Part of a small language model's weights.
Training: a variant of Adam for these matrices, 227M tokens, 6928 steps.
Each number is 500 + 50 x the weight over its row's rms, rounded and kept within 0 to 999. Layers, rows and columns count from 0. Numbers have three digits each. The size before them is the row's rms in percent of the matrix's.

# layer 5 MLP down (transposed), 1152x192, rms 0.0794, rows 701-773, columns 0-95
125:515517476412462496444604558424568523597507522477504476507497482479511540583571504494479526457516514436505524508420553503370519474605566484508513573520516555518506519513497484514453560491492423512506446503535483462478488569489560483505478573477383499475408549620528489493499571475400486508
049:547557513546574488476462554530550566428544500441501532518477493508438544498493555523526446462495574463463507438555422406478532491524539528425430444587480485551558626441478400518430561509467433452566446532531482515438486435440525472488489503523496496452500457434462518469540451524466593469
040:563533548488476513511609524480486544538538499525509496503518519550433441530642474487567414525509468458496472531450534401508544464470490495579392477475467577434506464475493413531409570593487518457537545466472472430486491486533559436474461566540494529525522556515504565538479538469476462527
130:544517491473483527492528494487498462531529538529480583529571549513534435525580540377535480464548468511561432588480536509428546411429531469469546433347450569462553536532404466544445436600528482512421476579523492439539497493563535391526468548532448585598471564494492501470525457487447530504
129:469397539564499475568509584503441438499500458482536463444478467533478461555397523454538503503422553464489401486503544478481467536555515498488597509436461438496499460427543425523480522590465522406439472504583476476391418444485553462503449390544418516439501493463470494481472494512585584522
140:518447492490537532455468508457475524488557494609491481495453494491453432441479462484571437474408503424473485540484498629470349511498555431542488489517454556512498527473559504428558547514463540572491440539494551500546542455580417520551602467570544408513465492503479615558511468500435615507
133:559401479484551492565501505535509515513542451534494442553393475457485484434562617456497523538499565506401499492565513594494498569460486636425556501437439563544513467448476624477560535480435508497477486528456610618518470593475481517512522453493502517474423560441505484546532518530552489483
126:525489493483511477493431524444533503546507462554435505547523526498504472505497484481490501459567516527485446406564411430488503566495471539496518426420499447570548492508445381521634495547540487548546412438464556556492529559520465530469462504571476526541512495511513522495554585468554473520
030:644461429491579453485453414455472480529443478424521490515537543481507496475515479440577492558542501536440547552569471477474381513512486533566498525505484496505529546479506498529492447438503481552616559427416481619495468521499492536488469524520476512408511550596481546421481508469491458413
144:541499514504528474503513408545519504482662513515488548513546531473538521537474580512473521517466445518567410491523416577510504450463495482500570480499476559468453495424413507504465444546555385478384461498510471503535438482551515485498412470522470547593479537500526533472492509549442413479
131:448549533483551525437488474414497487531421536474522467550569470394578564582441554523622547467536414545527570518407504550456553529500555588532419506495472499510464502498511489517541509543533419469416498519517462507501519566535438529431473468459570499515395549535505462532467508470519533526
049:430483390543549561543455524454480490514504483442495428431627580478476537571389539491481415428516448527445598488527501532507451509503448598532529359472552462527444441468510528514472461558536564496411559432436497530434492506443496542457526505551480539417490463523506503482550503587570473421
131:483421443457600472511492493378475495520405467510486458596562507543512448519542449455542526568498572530527505500548565579496508499632550541451557512413507540492508579477480567508524527461450510490497493528607510426485491498436517430467512550535576537523403560381468496528553484411529514466
046:505429519535513514537520498499474466459529460458458463534564527460463463519519456413492540501544535501440403571510542479512394473532494490425524479517561440541537549543435499537520442535488383487553574601330474634490476540456479495518482537523507459488524483479474440556597535504477524494
137:540467456570458524461495447502476591503564390473433516431463551460547515444494506562444487483550447477460463574461539533538604461496529450558521487496503480516494512528422489582443529554528570453416397558531435440466498500557452479497348487476542500516469480477506419498476487468422559565
053:477430513529550543500474511486519589543452446500522450472598516495469501453588450423409555428552415575449467402435497516505442502448554511601443556480512489616481554491509413528568459512459512600584481553474469497446518509479484538533528372523515507516487436481482511413540488559541458421
136:511472560542575509502436599444507427572447580478537490563513413481563570461475442530563444591454478463462519546540549487502515423602515410487544518395424540539541543428451468467446626544487475470493477529472531548503535558501435612526474515542424549451441502454527562539422505560557604559
132:540488468446511513477491475407507591496473486544415524533533425473528532485502546573477549567480479573495474490460583559502522452523537495484479450522536435510505577527520468466525536576589447537452580488471569527540489436419488486479534449564463476400511522526498501573406540460527470431
130:495504534463409471526451488452471502487377439522557516566500443513412569432513512476535441433525455446454503484489427553501504473513629505558556533483463497531524502569541461489460453463508512541526473543515502437426571474586508546506547433437508500592549538524641430468481532497553586439
051:518496427602594441485417490438554491471475515586525518511500452440515521501483545517597444522474550457476491534482502621536644515465523521502536400516496461501493525502557440436514547414456523501509541586477493492557477503468485508503452446542557480515477491464465572366473506485580482383
141:546477467503516490530554526501500491502498461480474479428484525474530541532550590473476420481470467421566507625399550569532532512472552510487450560497513440552471460484463520431542536447432537539491443529561447454528465566596526530550493587435435528506421539602496531534451441451520394555
133:510441423506513514513563442501522438448355460469453490468531486541565612508566456503483492594489516599536587438480496516486546516521541509449562568429496484531547571474459395583525542486508593427504459498397559567554437525541422470552462515504491423469495522457539439480492498504500467531
053:464414497555538526456474479493533494505515504618551491474631518461563414535513490527496450601549442519535461509564552488463366621580558563447617491477529445544513468516454549538407514495503505515504470517558471558388498531496483530546515480432513458612435535415548600469546502486483434446
111:566455549591547460491434509504541509529553509478524489561522449523447469427491497474443518441491428503427562488548509431592594453499456535545494435456514507503451462522434455487521534498523510512558485550564427547361476456596466519532557432493563499512574599499488448467603465500474543464
045:501495466428524518529499562514532376509445516513539516464555510457540528492477504420475375470523548535500513504538553552496491477582470477440571538411547596539414555561572439425593533536491518658580420590444453513427504485449473481489510501580483447574504547516530504486606515483466627545
044:482515463442524481515442369493466479522536494515555520482510553453612516507497503510502461586481547488428522461527453479597485627506548564454529444583417484540555483507471423403536488502499523471514497496567488459502432587559482497445486541474468447465482513571394460507440461470588573475
029:536518448567457498579553500441466478421399489560590543555530449418532482574536615509516461492496451563437506472508386441515525490467531447575504477421377494597538626453519457522498522505482455492459454542475545540515527592496482632423480474564424540479542513499452532444486548522498496564
038:492478467583462474483455468424547529376553521535495556541524569481517584523475491466523574541528503542477433424544561474481477562470480429582532524564507527413463495483498463517611540479467485476426541530463567450500497435460510484557474442425470469489420469420565484499596464521452552517
114:498479470447474446481485575556494459647448460478513449521516529453535513479575443450507521460396457461552535551529437567481483505533442545507512541481502482481514516439565526512567556434489484493519455554516512592554487518519509563574494450527449548525496442507466512493595571521598539502
118:503517490538415412549507590491510466499461524551532572570519496484536454459443579489491574450518528492476504524559574553465502552447462501529549470535399409508499475429538518548560565494528509486554430559453543608473461497459432503536495518448460437538524480531540564565524463484501563462
122:507468566546451527524490530454581487486457619453527443558504459516570551456376498593410498504607416537515511563547595445479514548475424511478427507525535467477485531508525416495588492506558559527468480549522450560570461582479497412445527502534475500511503495505543549482485574516617551471
131:483464485451544593490335520550515479574591493505547555472486546509486572517409474526450460518458516540408462580481610461524481398487514490447463533463504474607479518528495450536580541483612426523471493566526494549523515461526459456501485460464562513486439491572474520467607456518490496593
130:386512604508452501524477578443548544570469469476567514495534527438536455451521522563534495574590429500509567456453489478515527392435541466477610561563537467460484532507453543448544461426472492467572531526533482461385554479577516484537495461484470470431505533560634545496498565514496500529
126:475432495509501513547564367520561516415578468522487455516479471503486528516522402541526553533493540459489516509430420479528445527445475417530462474472563441585540518505524552468539510563516490430538549508466516464468553519498444472467507443566548487469575448418423468439533501526499580440
128:494508526623520564509459473493534490394512467486495490474562397557456384533498460507512451555408717392491441540556484575493478497579525428469434495564457482517508443464520477510446450607540483417478482462528500497460606440471458465545510433615545537475442436459460497494504513503504534487
053:502585465553534465422518453488506477551486513470497499484504526523503513530471516458528466523518469441411492574467563549436453576556518450526493474567525499525440546599589491498533476495577506572442618542508491553366545478436465464552500589498611507488550504456458547562550492476512516514
125:532473497508563515490560497523461514458469503445495520523508513446422450465439448456499549451457438486430563501512516482536529419472569574473480507544517463581451471549499537457482395578352586535403540461444524524466529498576479593468552503479482423446394548481395539501534579544569568506
062:545490490481556447462506506486504583446471588525463604480480511505473570506458584486520375537406523484481477478533443532482447474496508479597498426465474477508488532470501491506537454599575421516547537608414428548582511427568573551476537409536580489502410557456445517453513464567421489523
131:531519456526475545532353468459512478499432544462516559449511520516539545509481528482523595529584409518525528415461443477483538538436611482578582546467547479436419495513476415480495547473484487521443532523471421547477380572534536518472541594322494536437537523471459522404446525475431505479
054:576542399525475492533492496508553493488503438574591441508448478500550477542461539492560456568432511476478473474525574478416600547476536454508509525487514456576528530549541479515553531495417503502453464539353534531468468568589493537535568458498489510506591536528435569478526457550531453393
049:522449456441519494522497466506549437456584521499507473500498582454582492523492462377533453527503442514422457521437501434537416552570403520532528534492474478455511488554512486441460507551461470540479544487464460465369554462440462470459523487520538441484382471550442459453579510511564537476
131:461552449487470543480438464577502633512488481498519460494481572467508532556485538483523436398560526463484485464525374455442525529516486472519572551575484382516486511493431466486540560460634464577539516449562546400536510529421458503517473443456493508485488518419458531558519555570548493427
054:538529623511538417481475560519504499518540505490448502514468450556548510554522438423508442444509577555488551563567518538553460535538464508485523534501454424499469447437545512493552425529559486405517517546443474569507489454431526460433478515494517439476501586448558542442522477496490404523
063:407483545567547479609499529536472490489448595468576484498490395430517575538492589543499489588446518608544487549536434568422493502470557515504489489622489527499470507563552542457488438487431427571417545552435396530511592535475549531528433542493532548469488453476479560563555446518502461449
128:548437478507532525531586431484509547408460574514445492552504524413431523601579493447449493550464448481504582470605572523544453566620574572467485434513392398504459522491527429520506453467486502555440468443500474479534400546403487559470493478435410534458432452519545581571497494399501508495
032:470520502473515411456420517547557491484512501485511635535571546538473533567463431462481491513523565529539435558536540504580439403432560488573467539465465429539480453521486507487571479500595515518535449561545492433512519380499449637456489490488433434484542534409493443511521481509557525525
055:444489485578435500550395388628572521456518480449510430390510421459524558495510637457427512466500513475620582441519431500527490479442579541497433534466508551450514556466508423479515457489481474574442610535410532609508542500482479513505569468470481519483510484505533446584534467533494506460
115:580488440476527423447450559469477562523429399482544486547481504466590465477516494548525551489527497534493469413473564518487472457467506494473479572344466450547517548517476480609466518506458455515550442466550404471534472504485592465510547497526558584503510523454492550523441440454460605467
127:432493461413493458470482503479478489590499538575532556510486478528539502457539502605490436384469491465526534402521523569450430500468518469595563452532460481524589563619462494432535495566508478408478587513439486462497522583562463497420499516502429470494457488511495464479554470546412596438
041:517455487468520341592435496539434497481450542525474522483457466556510507491476470472468507459498519471493523509482457536526502494484566475576562584596537478508562544473472528478510460447406506564467444473461509543427535509497427504526519481566511470433528500573513483498506507430546570420
062:535467450510481428552580578448440513482493516463403465475572437475581435514418563522498561527455589507474513486515535511521521521562521553521475448499475444496455601494546511560466545496543461501528406522442477509457456465421524553530417527507489467417391540461522487380518557570443528455
124:549570534451499523552459549500515487422480518538575617567523480455543408423521444563418462550373454513469502486489537520467496548506480444467518364449528494510496511563529613454561519441438515491528439571470540453401457514533467496517472435438560488524494505554500494549517538408536492481
040:501565546504547585556404555417523426584425506534517484450337471500517503499527506523427394567613569488525496525512531488552515415505557519471571461485472524462592542514470414494530496462460503418494528527503474501488525556555433500435514455643543559482475533582513488459497601556483543585
135:494585489545536464628526487563613480436445484497537526426454505503483513499557517485461500545495543457533431490461513462537500441480534505458529475461472395467537560523559516444419505495413467459461502606461507506478531453427464551482541490576480525586513455623545448573450505538567519465
127:431553440516472578488454533555401509556550487544500603377525488498486521417460516516450528537518536563559510493569550581487443507464432461479535422423385558524540541410475556493469442451483491532417501489441570556384494511456539545475499540513548418449604525553471512532517405484535462524
112:535563433482497461450517553455505497503495475541476518530520583512495567464568546484562344535430511437504501574606566484465538481578430638485642524409410545540564578495547576403561580428532520539444463475487422506534440564400450590538451573460517475498468512404498542530523496480451581451
066:520492478529497473536379564450428558428442554477572493437390472367462551494525595507468539562531563525566439393485518446452480624544539486514531410448443540407534540459553512426476546519472498546469553525500558560531505499535488613562460530438565494430523418482481511472503469499561528468
042:493523432517470514532438500495440574506554512526520407422562452453535541477541482503524467515535403546561502529484497531448452507529518493510619558451549520473570453485563427473541507523539492581473534532470550471432386594542567569508463535562468570510452505570483526525545445530521483524
028:445459466475522499455506565385574547505472478527522460424510519544512439543536432475502553467384581452502446441507458417517504534437574502459514508523592512519476492453524447460487424411445403609429445549472438495582512462485601448523557498557602560531441480526483582444516507460560551397
106:580492497504580478481472557534621472389506491465493523485475543447538495476372476577478503487542498510317527519532598514537507437547509507505510439432462497395530585501494423510577452415504449593473546557520511567532476536490466489431492414539532420485515422453471524585510419503606509491
032:428509468459468501552523570446417489654391504451482512485423528546432473502529560586416496467589582535501483539494472496502560454489570543497576508473454551541576516475472444499492458510472570418551429436521524520478538527608502480499479514647564513475516494550567460460557493470469549528
038:539534429488570531550432443475529518430494412547510488485534538552522538508545509418572430574481543489525513582559484505437424469446518506535581411512419501504496518411447474451533544540512489494487554536469456537486423504457461433447466512545489509495407565520474508546510622457563448545
129:409550537523578534426389501534501495434505432487439471527507376499447456567583515387551453608430611535608510521483464486487570554444530511474542520539511478507580530535403484403461554493535500502523542513555473492448507435499455474530513506501530573534508593492369515471512491455542424499
125:546493490438487491419465445609502470414583534560527512536519454575463523539514538490556495530535530563474512491442522447481481522391564444538532535528505544472446525434569458514526453488644450454536626519513514542513441476464423517452417458495563504589601505458428516422504524538552474542
044:445516484482521473525477561563566456567511484515489432549490523477432543458497502410595505596560466486543545485485481582471551510495485465457483470480471523503544547447481442515617469493553354463451417541481561490572521436417498481535446537486589464543396443464459605476450497539458476507
041:478466501528469433510563590379440423486458511552568503514445407508466457559537525531573562517509477511482448542507551475485508504447523496465429502397575521500448469474514483444537463576442487544485554521525580478508494488535596521517505557492463602483534468368447550533452468469470526399
121:591419468546508476476469625493505448550427427528406551503520510543528645496472532454541453499542547498552454537489530524492541477611533546472574473457451419514519526552516499435573548533521477478472365564479513635496529462470519512536553447533468452465437497454559481560477576446507561487
135:528465558500495551415485558555540533601468463497626529487371458448516551529507465444390508498413465470517480443472493511562497492643389535497578478517493553548552497512489487433486518483458506475559457523495494447493436479492606462490450485586390528454480437487532503535507500521506558513
145:471563512492594474450572560418442486589428399490501579497582515494491530498389550488506520540500493540383477488505583588497612462522530472564430437543446531535537576519491534419537494563491517498459520537486563447495572493533561459448462446478541449417539480570493459482462528449511555528
042:554506506480582554477481518499493528513594531514473475460463501505459522411487524523558555528583509522438459554435534526526514491504518511493415513520552489579540513399502403451529514558502346558575461475489408488600417469431512489513447450585552484503453593457495556480494512555493543443
015:574347506523592451553458470453552478469543508504489454516522402460573451422498544540528466610522539494532495478516494513461533536640651465478488495478446525601566572544553457491498553481478454525473534547481539482474590532472492516561562509509544591407486520519473478529477496425384518470
044:448433494432507463534449589479529469415544539478511497508539537513527498585511531521482484545503570476483504552438469515502412539497553447423479448523549458428642617403473501441467582479525479510477486530487540493466468533577491566580519535426469456448502542493482385510553520515538549382
131:509500434526575476516439512511446489451554459491420509587455465439526410493384511496571470503445385494499494569617498554537563512491522561400426599458473479573456508545474496436451526496473476487362425494458530498465557427424563545483441474555534466481487523476534412486532507492438371500
# layer 5 MLP up, 1152x192, rms 0.0931, rows 702-773, columns 0-95
063:441526581457528436495547463495473513538493323501530522478488595582508487488495485510497571442544483447522488458456483507452541529434592445486473567466552501346470432539523547509514463524452524534503513412456592402521551544525580472484457469503439459584507456499550443492537535528452524548
056:496440601455452541510513398469396550479524483460443427559500616553561596554478428511538506502491487469540492495430501492524510478476521483450478465454455512380499437592483579481483444444535508469454579455503627464477477497485596447495502531402489506543539527504503473556464470428499501554
141:465533481438513502377555465459559570427465491428492507477506513446550559575453366535460511439517446426493472518481491470448438501456498465545465562534485594408517562559463507596477445460556522458559531505453499399563574430535658533543505512477453487502558492457588501509509471510481485477
127:446444485388487518514501499527504576403429510412361525482468503522473539503592470498397599458471471465469615484445503423556561506524545505376500490488484629481495511532481530454543424487531478534472593524472591440549532459442560425460570597463449602422604464481473528563548400517472519532
139:364544586425510459464529476487487510547505485421547417485482533469540511526422543517525478497444469474596484488439531503476480453399596424438483527445481535480468414549479493492548497524488394540495460468410479455592546437510600518538413486458494513483495391490540507515359536443568523563
131:505465551520430520461505476466494489559566528508542571484633510618472488583447426537496511445508484429473538500473518444435550474434446490500452464488589487471506486483476560572414414453484482454492559435516571479487525541631583466550493487483449488616560472542579430467428555597491494492
115:484470638473383522519488499570496513419510482572517496528614533526448548508420540507545576451642473514486600447553445516476571518464535459522518534458456510444451464498476531508516539475487534450530520374526538487502440495526547462518536579510596487590500570578566540481568610559565570486
053:509426566463475543499572492450442510417559421545497506445483522518431599470410413506433586457586445427480529468500443446528535508485499551527404517551575496431498458481530565525505442492479485441530562506485606492483486484494550518480475545432525477517551495456522515517479499585472463570
151:492511519522481482460531530472530541509465460416599460501523517430483487597456398567419460437512463424472532476487549480422509509459482346564486501531507562409512518571501512559472514518492542427541577507436524396559577449414548539525503554462452474493544459454546528555560460486399540579
131:514529537500503529478467399452439534574534490498569494508491516497487448526440462463422493526513582530603560496465504473523470457482450560524513559483471611448475465495485481517472497553508462424488545509550489405516502500443510541525495510494512524490440531555493534489485493506371497521
064:438459490517494482418433436458486492433552397416522516508476532536468430541498412486537565549521483531574545490512502506548624502532507518512456568503518578479493430566433586587485463546486496492438539465604550473553543540461558462580494488454488573448588509524507468512499469486448564531
127:402531645424475473495567496421461599507415484480559538490453536509487501627433474541490533453539397417486512467397513560543515410428461435520509515573480469444492505619513486604537525473573523467449537503498530474495582533572483453461380532359399500476441421548565479491404482477485515460
061:522511507480415509448501437513514577489461468489499507565530585571524568582476438560471522485497521457567536448477447413474502506479529489521414470506435526493476452450466581484471452490444572511512538484530535475519545429446597429483428578471487573451609572444608494609495505558492470456
130:515548576478498531470577519444426551484544505531463468530574554540479543554478389508458532469510467566580549494522536518375537457472434474437424471483498495506495329484440484545485376488500559503531496470510533504528577463464537470436532635516480538598483500545563530475584408501483553492
064:517528566468478420446489468548512547484492410486512493464496513567521502488493492620556483494547493467507576447452444463549595457467487501535436482510538553550429475496423541590461502438526446397454448395518491377492551461498573442509491470424446509527547506542572505549505434544432514507
142:495508589501402484560571444468499440539432500518449488516579512605556474477480472560534516488535423453504568474535471472512549576436534494527490559422473549485498458492425573478543382564473533446461546467561578530471533511557546528502566490526554537595602552546461511542463523442560602541
122:487496507490457412523540513553456512517518433450538577548525495494482480480483482475531449426564498506492595492530510482469502472432494522531470523384424538488423473501448574498465507554455512448484467394487598540520541481542503483465539618545526599519513519567607526512597477513420515648
124:485505488486480562541515433527450523448542497445435569454493600512470514560507435562463572569477505503588548524514409490599479451429592458467504554575420580478515444557493492445514505476483460429564511532412508495618573487438521435495487525491522598457601464441475473570540468424503498469
065:415374517446484477493454415555419610523472444498503447526425588574465530516571412604465579567534451467436556440399528525451458474495538496494436523459443510508505473602453617506478463542504437438470523476549552497499570491559522472511500555456476520524508421543500515560544535529481509560
136:440503564451473504533491526486503564476435499522408527417557502600435562577392471554490531528522479426454546467467515542478482509511454459437378465538559459401518510530432535559469411607518524485516520454512639424481423508527504421501544479506475464469546529585535476554500551597488510431
135:437501606471465395462494530486472471597460440492519454527544550449448589526491505501502482433593450525488578462538534359485483511427468479487515518475525539508510550497482511500549500471438497437515551478578562529498514504536497390414483474545492463553484530563556519474522465516515593660
066:458485521367510510493484519544402599489509470535554404563570603526487497547526477581489562519570437464455509472449477464498534558460433532516435527522535544483481520587541564516565391450542539534531504404492524413484433464468572513490478522372515526523490488530531413576529588501437570526
103:479434528497474499505456527491349510483503489505454543539585510548471444501506497552482637479556546526529580551539574509459480487509500561429490504498438495467490435511343547522498544488462487410489446468623513481557425410528510450477522494482524549481552486508529457516432460448544415456
061:519491537407454493505542520526520571458538376495517466443488623557533492557566492620521538460519413531500474448476460523555553452496495413495442453518511556506519446485501543535488381444494540491444569467587579401515491472526579501467403513404469578472588418481570447533488458528448496518
062:494395552487451505476526565513468536471489417507496414469440488561500436478494484596500555475556490484530520491450487453491574429457579505487459490465539584393466432498410616576517403461525484527544462430473576468555541480433554489463379551449485517503542407527583463510483456480426488479
057:465472550476454463571545550543440574468517457435488485554442528518454527502512380610489545474532462418525604427408479494553515502532517538535465496477540492435441477510466589611474388515456503417489482391500522440583589523436534451516453525492525559515523451410577435544473471573467553589
053:498496541446477513486596493478404519489483372449474453520493536548517444509479463561411572477487513484550595479493444499449430537489557442503408514499535514485476451468507610483482495487432453455439511397483505473586502539471509375490520543493540517577527524529523465608452521488416541479
104:424564471465521514574497345465487535466514432519521467451549497527542461520501491512493494537473482488603533409496459515467470459481532475587499456580497565456441455511486542509415465558483602520500475479496537467535603545465466476408510495481471501505519530540541459461380451530413553476
106:473606530493466548576598433481548451568466503483458562590435547513491493483441399582425572426503456477542442504458435518518540421517516499490489524454481458454575488523519568537498431560580459432447547479498561462473521381576479541499560534550472509546489451528571467575498486512525480575
113:443551480515427535522471536453432541552435464509504440559513621496488516517486481630452527491435545477492533441475517483505502427519506531458495448563459534340504476473547479536472408514514565493549464481493518431554613463528515462532514538458497565502428509579526506567553448519479487467
127:476573472531376426590487396559491484545461461561439521487466535544567520456484477579464519463618482538558472485438452506561531538523516426620487531523507594406575524495494542481509497552506577396453499433507575503553491538507493493453465445477499477469563580538489444644452564523541558523
120:483522507514518549508607371486442453511557410552460467444512512504538478441467418472499536465456518446568539487517521540570494573523522426466477469565502655398452443437478473552457398504477577532407468467442526379531525464522519485452530535483528583568575521528480529528442464561447526530
121:478480465510549530516484401496423484426528502438533375463510517485471557586525419518540511543459525511569569525379491439556458516450450462497430512466499604513434480583437518466433492504434564444414504500560505504527550493474507508508472544480476484463495376561512448454487466494496476471
122:477478486337543480386482501449509624535406478401484446444500523456485477482471481562494599544519473565473476501577532447517592496526409528419491504567522535454524522542417591547610501570510543568396586553547550426551435465496514471466503547420428560420539549505483467532467428505472474456
069:472530566435393535546565442555433524446554398537526470482509593526547580532486428640473516514549452438501542403456475477456473476471542517512457516483464515412521487567390539503478475512523547449455533370525581447582446494456580463457493534404502615565583457548552512510543475565520501511
118:500437526494460426426442490474577478547436392514550456537583494525550503558518485510535528445538576472484550504416543540516516505483494538500402488507517608477453450432562515565383504442471491470502517474556499445535448484436580397561443506522474503614518525597618433560513551515533553498
067:388467551508443498497506495484504485464475496493463452473470512566446519514506423585444514495539410545573544449553442536556515501478512480508473496451527579415443527493436503607510418496541543470495491424525594480612468462465569518502478548460443536566520544541525491601422486549514552545
126:474588600527488520520489442463521536570443455466493526501558543457543560521466488589530521513530463542583489429498456407498529519481558407502473520409508500395479487524520501550506419458470579420586511425459527553509484555438527476507526498538578486544612519523571583476508531600531572572
060:498412604472421434546555450533408488540466423490498421526510556503586501509504472586501529464599453443536513487500467525511529461472479464600446442544443478442519424501503490579518437514450493420463487427501507464480470517434542481556486513492509486580584469486503502576500510526435506600
062:500525527474454476489512526503521591530504396440436469497471570616467500492481467535436543470488404474531543501517426556463459473511437501478415510526579553409488472498453635524496496442487482541419491434497611449569514495499519472483452556484461489464574459413539509471515496550467516522
128:516531454500492546479570494425513579507471464457503534437529537487520480481472410502551468551481536502592511522500516438510505537517552450554503501530522564473436507609421456544473471448456552445519588456528545477525573407478546500391511486514517502498563358489525495563464377481506540529
063:492474544454368424502517517474425606468426466541455476482500510489516447560468433592481579492518450497560571376446501498577513447466501470530412479475529476475457478469471535499462414482512449502438484417508535417552570502488570509468410558434468508463559537535586509580454503459440565456
074:421493544438491458492491427436512540478559429504486502495440556566457409536533439569497490498590537506581574455494526473468514504516550517481458532453553548467479447573444532540444445528515439395416489374532554484575481444540499407479396541490460499531554573535498546556451487497467583530
122:355554508526463531571465447434458549515485432509445431506532482520472570476490514516500446525582461469586606515483479479476506496443536356487485444476542504484508465531422527512524462538512532514511447384534502480519481496492515488425560540512475522502542564598487588453478474502477463574
057:508467534394413439587445423539454584497529449492461499561493528530461466500508457542446610471542481487465552423437427502519479513412508501505426548517512521490516421486475637599477487494530515519447544389519601524539571537427500442572447482383540531466591509494547477525433512487465534502
070:508449537403496455443460525462395586534508446477463438465497586560463493556514475603449512525483456447557632462503526481541530530439553468525449513529517483404399449558413543550518417506476509473521526454542548449499495458417545521543516528443467565437545493557503561515517500535415460522
107:419446542428485527601471466505399499484517521513402405545523531518510530607526500525481574448519460488496475479424417522531497534498583502449455435522516573411511509401498498531468475522493562448482548484495645470515577478456477388466551510519457491516494507549556456544534597426549586543
118:515612669505483454549483491524483453523446447429464455526518515459546528496496520462467486558619437600575517535426438519481589519487415462510471553408502406464440418451401553512457526501455450535496537384519501467541463533502545531465497495481590611532460464536595508497521549534517474594
056:460400542506430469517508522435456552442517476461583436509467543555394522585491390546482580471563479497470522494462466556493512436491489456526386492578578558413426435547490514532396430493491509519526556394503510401559471549520544421513415598475458453492509493557526458559445448474538444541
071:447469606460481458456499471437476537494504446470506514504536551549460514527475467591456500465483501472511582433408504467490539449453573463520481459422523529432496453527465545514517406485574536456463553338531561440477532519530623470456542522423524575491440460556529507487431513507473525481
113:446504560489469522463439455412419563544489493372526523534447484482425503542566404528510463414516476479418470438505516526488581498512434488494402466518539568504416482647413568585470417469505363515501526504477491435509527496426544505522446574491469574561545517475483505527467497536470415539
055:453458523476465518418510462474442604495528384450535520592498486525547484571529388585587513487552476536443519493484495520554466513530520556565434497499525480398534517540455507533413462532457498486469483399559551469588443443515548419468420607372396468508480489500475536585486477445480518515
126:498590555476494471559564454431504548554535535433558516480511599497447481478495453579503518549474500515574516513500552507537426528466500476491489487407582446370532384597490511590623423481462529503443502496514488476510497578403556532481471483457517480553501452555536606547385536450467459468
120:529496468451489459564491520503536560542504551440498483495559573617486549589500453707508501579476454393504492454383492513511504541551554433453516482519506454416506458504525541495448381544450567443509553442495563411545497530490559437530525528464457498502597501570482559527509438507464547451
102:489546560538509488558610325479503544562516442410507409488519531485490395613438469539490569483424461425577451503429499492546461465367582542453469482534514515477498536618487496534480450602425510422542498506470517507518536521525532535466474546457548500529546459503563466522419501481523476603
069:418536592464494485507604430489432557480491431531539476508534544571440458578505423635455623525543496494525521489473475500563462510429582467529420548420597526408495468512407521574475447497475525484539569405541624453571568508527504407481497597444516518446530483507544465541416497512437608493
061:452541573515431425526560445523499587568457474514449531544499541505519485507445486546472483510580482484542580474444415461478492488383505473506382466482509560462490455589516610570472412504537487445426491478577541405539488481536545432491520518495558484505535482585516539538526537413484513535
051:432440516473497421479528487527435558559483463432472461488501608495541520505474465572514515467484499453529568423488440469475519510536460465480464433469502483489531461485463593524475507474451518524424597471523587405583571485418541422514407592438465450524609405552550497562470537493524492581
107:500583566498502506497524528504465550560515452557466383500516535504501452449522569437482489498538370590514514465464501491558489455404547439482534479464540513442495431508439524515450512430502502485507485423448517563597469510485533453449393490505525484415519519573524552529450452505456529639
048:477483522489377488513570488498469519540418430403436541477511608495466516476426441530483585490571499449498589460460564482501491484539539543449424526453491529485491409585498599558488480543497479504468507349531600426588461436482495455469451616428500532564504412566504493503485581561464525491
059:411480490497544400464484462500422597521548482476559476530486513559434515580496434565487513504643483476489526465540540456471526443440530455566474481477520543470489432536475574472438426461554479505508546461550588498615525500494502443458494507478534534466532501553496516491476484470456482599
121:475489538527438464541522572510428589580484486515524539509484561571500466480508405545463612391453534566552503529512487536549521428488456525458482440475473481527526525615448593598527522450543502420425490531458557511479436509514497532461476481463419542420524452501540522538447425517488451543
117:469545474502507534455541461517514532498514470511538455456536569556459593561503531510416591512508430392501516500500556396535495452492564467555504534600480602493520493670501558551399497462462417451422518486412574481513496513463473439357495496458464519478636480512513599659465449428439574464
059:481531615432464424474518480398448573472486399489519397519435543533550478507496423614506567497469480494544505536441474416533570521457459478500435529470440461449487415562524519602487427547474448425470536394582548522603449475438560524529465615407515565552562517457543478534536503536506515486
059:480498580529405431501513472450362543459552471497572507468517538585422501508526478563523499490459550466505538445433506418527504495555472426489423468523562585448481481517490491615511459442523566553440534433584602449517519427499580473518552548384462541460495434566575510561472538538468496552
111:348477519519494437532596409530523532489567472428498442607465517505496527540458502579495520375459486477581476551467473518558589399441561486659444470536437573428540461471515503510535520526470460522453538488481501479502495534525518462407514474500474581563529508493450520615480439465536543534
122:552572574518511499427520553523526504541510532526533500559548554549468450492512488551527497484552451479528575539401509489583572408492456475545461547383493507383393415546470485500489438487492565448557416449486538547494504548498565471521503550482478497580576443550516556524467427498520496566
143:369410527439479541526493477535417622538465484462528498540522574505493534537481463521508554483463520494448603440457525506471501527497530448505499483517491579519503480582451482643512507596566480446569484453555493472544561426536471442554518548453477483412488514540521486508524465434480501582
059:498424424493498512522506510551482578462483413520544458574514543545414494471549457580449597485534474488521581450503459482468559529418544467549412581483518568518488461576452558545385422538420464497450598393577558475574537505505563496454481513407544544561542464491500451518514575547513506550
050:429498490470435408544527510492502521478515411441456462550524570520423456621427466593470588535569388546570523422457481418484474453547534510492390523462518504393432494478391628576467480492509556530468507472578483440494469494495581473425476566503530584510526491520509493562549525557428547549
059:456522561428379392512491509442379527484557492466428515570530523572477453544526393566446491477588395542474524482437527434526438531499539509496379563571474547451492494499406495533471472480461502517476531414468541438551472475431567445523463572472475577546543489534547546481504517490534572602
132:494520539522465462505494493458386494531505427409556509480520569548506452563537504506465532508581457492518543490509479429498508499506498511591542541487473539384460444450458497559483512491425456411587558477484492474529486499494581526492430496484516547497482501567451476534500588475430522445